config = dict(
    beta2=0.99,
    schedule='wsd',
    decay_shape='square',
    dataset='wikipedia_en',
)
Each number is 128 + 32 x the weight over the matrix's rms, rounded and kept within 0 to 255. Layers, rows and columns count from 0. Numbers have three digits each.

# layer 10 MLP down (transposed), 1280x320, rms 0.108, rows 1241-1279, columns 0-159
142160135188089128132168130154085128115149057088098114125131099112133153117063169160056098144178075104065123102172089145236188160117147129129104129188145150126099152135106160152080157158191108097141119123142184170127102090117158141152146152080118153095116136133116107156105141169152178144132132149163111139099120152121081131095174079185088157123122119089036157088145131188100070133144137170114085075132094125159118132166093207150172072106152144174100130171204130098133139132146081
129166043126107093194163154101141036102100121130104047099089111103157151157137106096114151135121081108191121199132105080106158116144149134044138140067133137114137051141119141135158124169101152163125182145115122132138091110108123185128124080144125117150128108143082084136139148146136088162142139144121138108127128163117098127115135126156134148134181168135096139188125093133154151056103188133112125138071082103129090095142104149138111146153166080110118149052137104116177117126095135
114101117111069074128084125130133073121116103157131105127114116111099100167121176107094170164163101130237082083087119086082157119142085157151123121112126132148113176140105113160127147178082077144148134120160186088173109076128096112167149123100154126138049105144164086132141150156078126138125141163159110135117105199117136126090157109086136105113103125187153143205179093201129121082129169183143129171146075112135170067108126161121173155174190143134154161147165110107149182089144170
112102141135047164079138101134123140129125093154152122118124122133173131139204155114110095091083169119142108117092085089093125132114110092137115124161114119115124212084119179116119106131153093174170170112145170141169203122164112123172087110133135113141109150110165123144039180132126159146114141078097118121127157091159164073154119138072070111147151091148100154097139060187160130131145107117181142097181144101148136106062173111143089129129065120180148122179167146085103201173164151
116102107113163123108073089122117124092182130132196144080128200100121130164148105127125139106130115137094111134120130129151071147156093159137139109091165153096123147141109174111134139117114127151084123149182079125109159159136138108138161131104146109131070125112118134128113077140156103087223157119147127101180086131110078176104124101116083212141085128084123066179125135158155158178137156063124132142083137098085118160174112157129112090110145086046151154166115157150164160152107139
134127150180106120133075070075130119092125122159118110137125105106107072148121160118138132110098152066225140158152096136137158147049136143106158130173118118148148135120133131116036158089151174134158163112199112061061118103153142124119140133078137122142135098122152125145127136162111102088145148109138144163135148119151140145152144151101108112148121151165134187201154138094121089194146060130181151102126100133085152104140080102108127165087066086130142120120141139139122147098067104
069143145107162092138104171075039135084108139132090084120131141172114080170174140110106100133217143196071163093084089081170115128154133119140112093095158133130165133135122165144154132131118107111110190104163083150122150085118127183106094160120155136129068072219139103091142128144104156113089137148147141081118093186092121057082106087139145105156151163118132142123105112111122161158158117114056043186097144109108132147130147133127157103123130138084169114146130174117109168144133129
159083096132142120108176143062150124158136089105075089182129059165104157133206192098128156155115109086101150089168128100146146115141103073139162098161168090120122130136218138162140077136138143120152173105104143157120093095108068113115089130122172146121162126109145140129109120125086198155137100127129150081119151089097162112122126174161106171130101087130098140082113127142063160150112165192177162083111110097197150173108111188128129098090172145190129109096125106147091135113166095
109146189135121141140174073125094193076127125111140076102127098093150133110123125154149079161127103145069086120134123075191098154185132168147167096121086124119092170139064135116087166115140082134101137158127139136096113150128164144130154147111077140115058103129092109099081107122090124052138130093109144129113133111156196079069134117104093132127134114148155151105210141173176083123141167142065134052132159145159141114145115154078128109182155182108117132150147108174107119130148126
127150130151110123151123106143113114135128126046124152126156099130120151179177103131119131127154107093075102099189112146143114126173101092111127118145142172141132151087069202110157102199143127082167055099135125102120116151167135159125108091168096155086126112149134074157169117129141129162127140152213102130118145118083165113150155117165135132099143157126147070179132091155123159174141143078133026139124194112086065093081147178087147103128150120115104108137112185145095101078114129
129198189115154171141075125141145103147137113086150107116103170155089072143109148141140146142133069099121039186143140122161140170069119153138156113146106176102117133103124073110139142158169178151157098138155085155119122177141171145110097139120088145092127164132132108172162053111215149147081116113190128144199130082101106090156115095127109112115165106095149131196129125109154106131115108080151096099113114135185121182114140111040133113200116109109125164120143178118041115121110089
118131116131146102105089124104136102100084128102141107123139177087130133158101107119136122106149095135237110112138128155101080082092098124086113116107109142100162167131106134096149099119171109129185156077123141161146108100094127172090163124106145129092108139113111137104156111138162129138121092129083178110110102110089152167144136171094174120150142122105125102119130140090153148154123081121102126104141115123170128148155153128142124118123139089139120094116080130110117136092132086
045139141122180138177114172083079157129121109160131119149135097099136134087110197126097092109162111169085133160131097086133163106129175088102125072141143103143187126139111115101173125165168121108095200122144131134138121114142141168108091104109155096159124120140164107141148123108107164114063153103112152044116097169148158132161114106119126142142125090108122128154130145105123101151154190120156135097141111179172118110150162055109141107118078081151084170195113115132149105100134108
177157131139126128119197137083097104121136111125095112167210112161185115145141067135154069148122146167157230170091108145116166116146103148118111220102104144111218127077157147070107110163105174110138065135181113108135142176184104146126118130112150164117154107166109125097060140076133132077147116102101152111107183101169132107148095141179173129232133123099123168179114140095134122113085100142122119191081110210147145181160114183138124108132084131120136079158094136089126131150083156
159168076132175109181167144137140106064159063139188200104115148137115135055146137192130171100143139148158122179162183128145097107105129109102083112109126155140100168187147124149175110116161028120098189114097109085096119109110127111109082125141121172113108175127134162168131133162161129087139104150207128066051120105087128134107124107149085164167113095151120140190096135157145128199166107090075135121130147140159120123102134134092128072100152125073115164146150110120070177185094096
084119137182147164157128136142106096135141195120115130214075128182132147148144127117125134143103116145040187104158192138184133160182174139191101146122094142129145108194134129132149138124115118147229145133175113164085098152138166101189167134134083113139177178108136128069139141095142203138108173111112112178142169101094167088183143147132140136170058055168128070125144078113105120147152146111122125101138147124135139121150115130106123100141072149166126157158170063156177170147130111
107093111081102082067152130172118124167153118108119166221173155095111156097123085138129093138123119150124146213146091126164109147073115148130143100142116105153110114095192058164109093099127085126098130042059172156116130149158131149112116162146175128163136099125133120153125136154151112132100138082191171166109111107168088134092130133078107080123080118206112135126165073141101105146124101180126128152122120145082142117176096125136168147153131155052097181055111184065158139113163155
210137173115093154106184109176101130187092145111113104148089145083098125172162135128129133121105151122071073096107097094199098181169124117177158133124091111096185121151149113179178135175106166105095223116074127120053172172058145107116102155112134116147121162074066135162062111164139168146152099102146175145136183147137093099146088158204132124152169105110127107117194168133122074169069112133148076102100070127146130152119119103100156125155111124100143138177108143131069101120127154
114116136161167133074137107126136167167096064122088160108143139130130085124182050116200142106123087134157178168100124182221158085113192152199123116140096183159064097193163125135169117169124220160168070144140139077157100089154137186074104161064127127172132146095155117110186148041133113138133090116163089108147163099125107074178116096188083181131131109082119190119139158139088131123113122104129182191121117125121113127191197113115118127164228122152148110117128182114178124166152136
103085096116133153112173146159162152169106131114146099089118141105137161184130176135137118132128175072219141080152125138144107095116092154116107135147152069125134186144151086111184138153097143126164187185077099106154091149119110082109085176101072094119074045165064144076175146163166057148124080149122102160075125128157096182121184099097156157087136118045153152164073121132112100154180114179067147135073116129116136121191106147175084088163153134115130088118151175161136117114144134
192089106096163127128121201144127080101185131138168128088147132099113069168145101176104115103203118118088101147103153121141164113109093149082072141133124167178092109143139136106073109212180098133159099137157140144095105154154188183082153067071109171137105136138193167188129121048099226111111153088129132105143072077118163130092144072077080132090089140108139131142084135144143157108118147141139171113137072124146177128126163198091138110093144130078126136170118153123105182093160163
105191132168159131073133206118194114178137172156091139089122145125144141091157149149117157119086187090128177126127109145077076115124117164145141136122135136120117164130191110131061043099078129133186101115042105147145146160164176133131123133150136108163131066160086175159156121105118116134109170133159212061095168159074151094127146197102133140065102126128078206134153159140151101185136161107114118092073096159142173107125096083122101138176070115152162126106108105123110067173097149
117101080110160048104068148115146125079124190112063160105155148073169151171076146115108119157155141152164122208153134141112131062179165147098152187141141190142105153121121097130118098101150098122097155203132142141149070126160126091160143135165154121164143119106158108152117083127116080100176124140130124093094178092149129154121132153055095165152124125180157102064114121125131118101106107189101157159104147113098142084106107085123065083130143098109163154097138107168139112152158116
141164161118092056147164165142117128102116085113090188163118133130102107141096114056151151178124153117199173108164113100054134099113114073137157099151091154182188066094147126092100124093132150169073094087117088108166099149123124051089113075068048119106151157205074155187161178148100123136100080180080093138175098133116105187072143175159106132097057118126145141106116153061104140124140056163144086131056138129113121116172143133033151150099147067080093097091140128143112185089131116
121071078117122172141122145109155132138103128097127133132092167127124128121130121204143111133071147120056086127163130093166124190165099075087153082121151136154051105164115131122140116157140071118099108141101102117087091151095167114091113173126126082138146170084100093118146098107158141113146160091154113157150093149129122110120153116083123112147108094097138127097126147153094122104131126199146076092135137104095091139140094092079137137087115110108157133089082173106159118144155140
112071135102111246130127107112085096134139145143081125203072144096180139112149185132098148118122124114079119126103174069220213101108102103140145130131112120081184180127143093130086118150134082094129128166150105134099182171099124138093164099085109150104160093111061090094160165148121164103171114146093128189087175128145127110160128160175103105195107158170100115121142098159080079106101062154151104127051051130120067153078160073148173049028082116154122162153129111101153179156097157
071193186159119095133108097181139126129125177094106103118183158118174157144147128117109101145110151130128125151115114177086147156078134110082122159121156111184122115117133026188082152082104176092186084098159138145176142119120082067136084172101083137110181129138167094066150159134110128114142125146130129153103093082147185119102102101057126158120118080153144185115116158123126120185105165067110121155113086108104080145115045153137114137113103088111164145095120202104151167097155162
109116108115149114114153091147176130125067163139084088165123148178125099135167129071156128154154110114133120109088099120115154117136113093132109189150122116109137145113107141155131089158084132119140124153114111123116064099156075092091086151122137124117107102123143089102155154125089111165208122142083136148081071177124149102092140116029071159195130109141167168166154150098140122129131052100160147114151108120105095125093177082138160097098103202158104181154099091148136177121119105
107098096087123132052074141195105111149128078132150110117142120096132196103142108162052141086117122125090121083099097101136107173165161174134168145148138021168143168191087152156093130146178127064151153140130117143082088144148128151126170125109080145157127092126117169122127116151119144151105095052139094167166105110087129164144164064173167074124107065113135138140140125166139124094155184162065121126108146082125157193136114125108142146155117127104104122157135125134163080142181114
159128145098172131087133104127138128107184102135098134155160089123053166152178134109101163118097119116150088056160142056113111150140162128109139138197180149151107124127056121145106152128110112173158102136126056137108121141218162077133181160135115143119162133125140138092150147106176110107153160102149135116168126091121167148139092089126158112091142124106154096134117176095082112153096164072207141163125069105115141161086136077096118142152092134184096083076135128097122183098127146
139169162170167102107104135130119133187051149094112116117084160101087091138091132057107175165179111184040170158121096075102123094148120107122158109126184127099135152137120157121126103141171141151138169160153109160111132119160116145057083107111170109110075063117082126106182145143123174170110131141060149121099107095137115142127118122117172080127148119126123083154127178119141092173074153135109147141150128162134096113105140160139164143097126150115147101190088144076129128063148145
131150100173075186079149101166142130163133167184102117137155116129131136107184150164142214185166159132141149139106089176107134146164144115123134117134113140115087076104128146119174133118132120128113143110152121092111119136145116128137178135146107142083093126140100202149154112162125089186065099109114111178125111125091142187135141141112071132126097132095066135081148154142095116156146114117138133117179132145157079149177143121166152089147136075107184151110147138121126135099126116
161137086147121113161145096142130090122147138133171120123116124130075119135166135110099135162154104161236118153162178120132126163124179091097142106111086105133125108167120122101136134097120120099173156120081091120152112110104104122100153123141170122099120100148130101146103118091124104110111146150089184083117100135054106105110115106063095125082173145090072144098118178102138129118125142171113145165178114102134143166145181116113105108093151102110117102123143097143111086128122071
123133109194099117080106142149145096130116087087035087112098127094100169154134059150057123171099122097064120143113118108185091178152144118150157158122082105092108169156112108122139149150088140122117102175134135110131121147098110091159054181148129150084124145044132096152073129096176165122165057129143193147101162139118100205206111127136101085151103131206133123180113084178126097141087074153136094059108145146171132151111140172114130112162128057087142133158161076196162151143104112
101112121072151167118112191135136113137121065096136151111139101187112109155170060100139052139178122157154156094161114136170116168138131091127072146129122195118149139126112138087140112159138135109126123153190140116120132111064174115176098161092156147113116074084148175110131065061179176141119143123121161074154100112175132053113086118120130143131106134193185125089135203123122125151139102127118149086140067148115200076154114193157110111108143122140130132099115123133120147105118079
144122160140173136154170165171083128119169139110195205074135106120147161079149091100167114115122178142047172075113198121125145099190107129139161125066126106089114167179125157174231203129097166089105108116094119147141121132156050131136142161177154133056092104112105142124146152092126119147106132190100142135086129088080111115090125177183184129141112099116112186102145136118110114153135107169098136139121132114126149156184118145190102156167120179169087144088127153154136150215187164
119137119086126095102107142097111137131136152158133112125157142146076169133109108203146092122098119109048089129076186155187111157075113109144104167155164064165049071110136164147079123110117092148139096137148111152122207127116085141110160101111123138121069119098158154174148097110153122085157112159169136133153118114087127168150117095167128122146180125129145057156107166131065158112100137120118151145117090172156137124183157144070148100158089131154153137193084140154124152130128166
149158146114144129129129208141159117128139115138134076169167125120159112058134136119162115159127094150098220125116134100128094138106118119101082161098131164090114110191119166058133143101122150097144122180151101049098116170110095153067142156115138161162132170158194100215097135132105123094122159121172107108142083142134131185132097115162102147162184109132083067114149156093090140127134108198111087159114160100183120124155110112160138139092114143111181100128081142099174090124112157
149129062095097089092171125166122131113121100114140099136114160097067136094103111174091142094133084166090093098096104148113089179194149139141152106115115150079136079146048153131090167175118103142108152131075085176112129110143162068111122126161130165138105147136115153134077156135168133105149164072121116114208098133160135108129119109074148170082134136160133101056147050091062120155184107165132129108119039109153152119074138147078066117109101153131187094151116111090077168153068129
# layer 10 MLP up, 1280x320, rms 0.127, rows 1242-1279, columns 0-159
120098131119095172179118105121145115199162075142159088173155114145091111138088118149089146147103151161142138145134102134103085166107096136161134103138154090145121152159054157140054104133189132112130169098099116104139062150113170100106108105169096137112145178085169151167119146105156176096134116076148082159105103147089126148165146211148092132117130068148172077114127145130140189141179188068079146083146145144114107189131157115106150097190114070155126127129117154137149198042142087
188159168136108160096110137143148110159101071191118152114164143108105137144094117107143123140097127132107125132139138118172130114147157159083078114232146144128129091090118093111145137144104167115161149088105134127075119161151133085094096063151114126139145149180111085126190077120113116153159106120144157150123081138135164113086107105159122102136078143128118123108118110125114133119134191121175161191074119165094209150114087090135142122131141135166115203132104106070101141130146097
124112108170144176150103160103104110101077145198080166113142134139115178175134128138135178148110095110131156113107144158079035121114106080153128085051183080117098132072096126074154121180069076165113143114111112047174109115107137157078122108145223099164073146106117166146158129144176160102134152110172113074115133096102130155137166125138189127107127115100153154072153143093081116145069129154109087109136070168088081153133121149204142201138122148112095105157153130150153142089075123
107071164091151096135136073129191194113062142124131121132180142196129167095110131129086154147108126160134158122135107150184170117135138139085182098117110193161125128132131077167115097129126128083113211150138171101140154114193148135098165168195106133086113147110133139163135160148143106160165118155145127091132128140143072145068111149118101154173149117097105153108128129072143120162134122129142149161101123100155157139119172164145126138072139069145175109120084123120195119158113128
116102092116132102099130182126129115136121106184077129102138136130111137165081154107168143112112099122140111098153087083155128104128129060109096135136134125056122127126131109180125074177151092098093123147145168150049141122211130154129107192107151093104073090138148163074022145124173132094164182131125150163143125163152154128132156135111108142077118184104149133133111126123146110075115141145120057090138108153105113162167139103161141148136183130152097153135204101109138117129137126
141140120114145147120145070178191135117104196092132123080105159104129138125143129042105121140131136141122164063089141194143157095145132138077159121155128054133109169122141150105178091093117123125197093129149092135149131165081133160150137126139143147069121143115082134125085151137113153154127145149112049140111148114117091126112109111134159189180071206085097054160139091152136133124092136136127112111150085152157140144155090129122119075126140107115090100165130133138121105115062154
126118123085151153133113156086133133155170164123139084149210092123141095126113112113111141125147140104124111137162112158188123175095108131062100058157137109109146133106141135134151152169213136139095099169081175193127113134087106187106093140156154096159165105106161086086165091082111127086134141124078105137183148149162165145139096077108137183134173160093139099136110095182101221134157166138140144129145103136110138173165072121157132129102095115163114085156078141146185135073111092
116141108128124100125148144204087157116141148058168087134134138110133134135080119175118104054163097132130139113137121124132106180084089084004054050137077119130139139137157110174098059103081135100128127116078124099071108126146150125126054106085078179107155136123108097085158117147129143106169158138143102087105107127131140076144103099126189096125128095158129150150158164093167090166142147113123106135121121128105216156136127137126111142078126119109161148127132066142158115129154099
160099131122119057130109127119183091134179155109142143118101101122141174183155151165127120102084129159140107104150157165125147092064130121111166119149118127077148109145139114123096097143094159179186185069148112146171132183140126113118153128105144145155127149113176160071075151139091211112113120097155180181132146059137062201140128084144162103105137109069149142119147169115140113084097140161101075148132076115078110117148154187113211080145180112097138116101118120142104166136073107
109160095100084125088096148134191154136106121187070117186189057121082151125082076116139136123091171136168183141109101112104153121132070139149115075050172084122088072091142126128123121091126105137128165123110071072123117165160144148148148158056138151172170147149134128094160132130104154086156132147182068122131160116126088141121157163144165166086137133197088160082160159084119126129144158125120156125132149080192111105119167128116131059121120171174099127067085120180151125134153105
146147150164085185145163190143079146144118050167157108178165185115165142148118110173143146109089159095139103094157104087158080134198130132174078143095208066161142107097168137096147075113129081101113094142143126117159064177078154144144146171086149132143093152111117170092135197072119125075090108126112152126117137161184103129099143135132146155156079102165123119138106074161153111151149102113142187094174178145125074067147118124122160132130080093145082095102083098133119137121184162
137215191162138131115141162124168103115151189141095179115101125107137129065145150097168149038156170107176127107158131156119114141162126100149185076123150105132169110098163091128066042132143087134076108164118120060136183074176157138050074159064043135149094142098111142139087139133114174177098090128055146158108160130086110130116112136092112115129062154079076122130099138128067111076110151106153129179097138147092105093117080184130123096114106157157067105106138161099113185144105136
115135127162126108084123126134124133112152120166160121114129128130140123142123175090137090073165127177171082130120153109106124130078193186110130137141161115158056116129078089147121185101216066212159162152079169113135097179093118151169148120143115146083069151089104114137181113170120125163119189162143117131136152116144135153152127112108073147131078105174133139133110101144103120081093102075091132100160103170076125127111120108144163130120113132123094141155117102117171106155109117
122134095134113095141199082153108132128113145106139087147178178118130122103178076113142178116172158179128188121108140109129147103142094095133111113141150140136134099118102097112194150145077107066144162130094076142137104106105121131063177141178097141124151096128131099126087177148125075156115058052143065100093070169142215167096136176168167091087104084094145122123145123150162096075095117085159117092112087135057148132108108081123138142067059128139091116181175114062135118134157144
135201081086154166102157200184128093142182108139094203153105143160145153088103091168107111116109116112135155140135184101132192136102085121130105066054156040112090117133155086094093165151126138073160117054108135120078110162159157166085143065097140148112140137137143090102153119168117181124124143076175124092178144125197135111082149103115084128149066105135147131174165086136147101150179141135112169101117141145098112168116115147105131111136072133138074165156112112163134119154140151
120120125097121087077164110141116138099111142116161157085135148127108146148119136172129144117139067104109088100184112092145118134131135113125154133114140177131181052198164112143152135131162160125155123125111127077105105053084127135108110102116110094063126102159150115140144136126136150089107113125121075097146146142147135145096145117133140064124137193124095149202095075112133174109129133163141141128158151089053145108129089133080124125156115124106085139147103096141148085167113110
101150134116121149090133157109137142117161148145136098075111121085096112085158137098126133132160163093088174102121086124190127112135117123084124150109134152149119075074112144180138191166143045127145142131144168147107145117163065127162078120138171077168123101121147113127133113090147234194148143162213088097181140131131176101113167157111140129149141129165116074167098117098082162093123169109138175084149116157058098109107165102035122193143095133170158091137161094064114085066154123
139205156092160100124145195178149069135160102152156091090124077157165115107148187104075127113071159144135097078111158098057097096114105149120105140105140145171130130124122109110104120102164126085093170135145139156134117128112128143123118138141105172074122091156114124154145116146112083111082138087093077153120125157127161140078123115106151143124124172117089061102131165085191127036175147156122137117130166163170125145129073084135165111129147126099161115146161118133159130150102147
173110087096104117150143157134145135153129109100162083173124131093137132098167130150145074132135152126125106129128154138132108123161105072079128154144120075129173124088196101112135055122168084168107062130124117125092112201142142134126195062164148157110153153107152147112082180140112175138099140080151114072096127122211090095119133079100081119142107185146073106198117166119173072155124134059160126121155105094153050138086143151152142131160140129125141156201144069110122099149180156
160116154141131081115135113111086071098146091170113134108138126098095114184132065153204121122140131144167143170074069132122108140078143129149136120097116145117120121108106135135068168102156076105146112079164128090123150155161142122184143103084119171116130103140147115105124105083171125130131131107121133146161177173082078136145176149081136119148102163078162148104173144135134123116131073134123174166127152168172113155165130153122136131095172178076106183152088182084157080106134128
151169149072131104124115144101141071170130091140099153152069126138107119132114147155149128103079131086084175115103096072131147163105114128152086150131164124143116091127089163144172104102152124134150149160134151171110156172130121112140152161107139149153080092052019105111174150113169174109118190186137124126069074090142119101068124078146170183159117154088161170145135120122127154104085110188223108167134138101096054147150132104152172153100174078114173173103080111161120141129084137
172099125161092112123130141105117178067196108118146177055173149146093107162099111173140162160133183096076108132076169153159130145075129113111129108131163122135135165138124130149093143149165141132128141076163088164162107056125124060168119184135144144100138143079139105073133140126130155115106165143129110156169131161130184147132113114133156117120093064111087192090088147181079099055144118157161175125119160150120093169129069137121125123098155152180170148127123091174119143123089144
192120130121121133200081177127101122187188108219133115134129106141154073097146056094132156113167153115229085129141128109125073132062137018104045094104109193051114098097086116158171128148157184161104135102108130175226094142070165145131100136071133138124086100126124125059126094105093094137075124166090074111167096081167117170132120130158095064123125155105126113092085080180088123069124054112162139119144086107065148209133093111039152151067167128127172040140151135125142125146077047
220087118139091137138123085113128166188077102132137170149139220209087141110048126147111160122110160157144156085144097107168152146149161183134174063167057106139087168117123159135100134130142150124226104147133091176142104151124096098156129112156096098123118131103108173113099177106183016144133157156175146136186118153122114118188154104119133130104104116128105150084155128111064139133102179115124112135094080105142190113083113120120167105123140159098176077176107149134079099102110129
153080177118113208126163164122148101089067135141153129172115136164156031182171068090198163140146137161073146118126131169175122122086140121164061137104116162131170081146119112091141089144176172172136172147133092065104155124148138091093083175107121126086079102116126149097140087149189158109123157098170162226128133168146140154069158171086164129159062134127123158116145174065140140157074122078184150154197106117073129106091101128177130120105167164115167200099093075131099075152161179
112169084165139171140161133148091169105127124150153115084095110107150052120146101187138137139153136118163085116153071124087109206114147138124145140136103101173141145090134100089094159086082127145133173095189129118110117106166072163144201176125140097167150116147146118096195105128115122147116151147133102131159142112167114173141115184067158132131107093126151121105112023145149102123070139137068150123083108145165113118113135151183155112131126178124105165158076147169099081118160108
137144158091169136095129129154129092228122147103078093100185102166116126139157086108192094131125140141113096075184140150067080174125156109068100100133148171104206084174110162142145091114168175184159124132055184138131128165161116106112126141122163117079129105093091133122146163109158164113121160043100135157107105129142139150179139109122191178115123121128142072164085145113144064167153128206124142098142153137088118149084132081163152141123180129121133145115102117142116096140113110
138164148132036178144183112100147200126102060103105124187147125009113081195183125110193146099195126102122109105127111111157181165092155100142100097159121187148148129131155101114135124130159139094113173117125061161159080104137078078154130123171159162145116153126191106131083171118113116139100140151172152157103131197126114107139126173152096141112102095136103129150168190136174163147143152140127114135093171187121135109109042119166105086038130087153055146109130160111177121136122131
065138078101107196107131119121125155132074168188164139137132104116128113117166110087191140144092160121123141157147180120087104098155159102129123125085159093135129164147112118129148110121150143086096120194137119072105139170086144094127115111115093184132117105113162066087063143164082132086125145154138132115156210175150107075126162148143117062167133113070122160091132109156089109133142128112132150189137136089140094088158087138127138111162147047108121111168129171136092131170176143
103057149138141097077100112078126099097091057157138099165145146152127141132070091115164092119130086118088155099162086196141143130124073092140182130159128145103122117114143171190167107158127150149164094138098122100090142064108085127101089091195110135112133131133188091186127088127122167095103143140109061134173178043176162138173146100101037104152112097135175090112129133163110076161087184122130146120178120083123077119154108108115120140132092106133110122139055147055091087096097176
063156097093152169149120090124144151122099115092157065130119174085130101142108155143085155111137060101137136096138117095143072165111161108128111131093131135083121148171163087127104138144119116138155056116090142064132095148095158116145153189125121145155115141195067146180123115162129135057145117142127078124089123123119107128134065148186170101105066116202113145103098136094149166135133129137100127100056061158085175137075126133165152131116137141147172154133113149161129097102132222
127106103093160137148091129087099165137141124121098101138158130121109171104191078114154135110116189119148168137106115095176158085147153175110126121194165136112158089109173156169062138160084103080105117114146125090117029131140174112130109081111134133087135160182127079147069138104175095185162096164161115080101119125140081087129202149139216130104081072118130131146149114151141113114206103090164138141181118088077196070127088114101158127143150133131072097128099089114095161139137112
100136136155180139088099166205108105130156050139117075203158143118130121145200110135149099130112148073119129132161176127150135158098148167211087096128125114081115134084149129178045129120111149168150116109092110204136158215145126114146057111121145182121133191104142110102193138109124177083124085164128085103191107167073120098157129113131134109159155153155114112136127152065104105130101137106118134046180158143194150084087169100083098141130127117107177104176117108096142176036132151
136183169127129047146206111136133088136045224150130169124154186156146161137094163134091145099123162101142074142119130115099075089133165154112156096085129124173064098181133132099119203121087108191152105146133101107110118137094116200093117105147116106127137088143115160092167125231111070182181132130114131140074127148097134194160080061134082165173102161126100203127097095104116151104185139156084118183095113148069133120141129177095131179096141134169113136130056091058182122203110120
145177113175158125122138139195077128148141126073181149119112111136152097158192121171141135044125142127136138142102186133176169121117119104119141116101142089113118125109108126138160105143134106125098132121118139158123143130127136110167121071119113205129138133188127111114134123125070056156122135106124098080165083107128123119170142053158126101149128113116113131114100180106116067119101076115090105115114121174149147151143124137076119141145168135111140124174165166124174116125138184
140151116161135106115157134193132099146098069144174111109150085177152155123072089120132120150098183189162149130124109114156149155135114124129126093078127111113129115236082131129126124163156206137141109186156062084180180169151168088143149089128137135126148196188112111108119139072207127147095119078143113106119114168125169154121116160101100133175091185167080073129116120133174079157135173118129130125090150133162129118131093081102175144099137148149122092104164166167168088160074144
191162107164109098142154130108127128155175180171132136095159131155123104136115163109155147104135077140077090069128194088122163158194088153115097145119143132093178142102131130077157126141179128089178109110092085158170168100104121174117129127157175074166131127118176107163140106103143088143141126167102127090123136134121068068156124103113104113124121156162116057150128091108057186153146155121085105086065147118101125130119091124124160136109141085170085229119125155155176126168115103
099095104094126119074117090139111147165073102132113106137163108115096142141094111122114095090114132077110117164208132125112107135166158077146076085108177131084095106075118095187177088145172145102104150121150138145179134119102118155068118103137092156082131104114102165050135148094118094168123180130114149100092183149028173128117132151130143113125111114056098096134099148077125149177140166101193143160129107109151164036147116115088099115151105175116140121118145154146144167111113128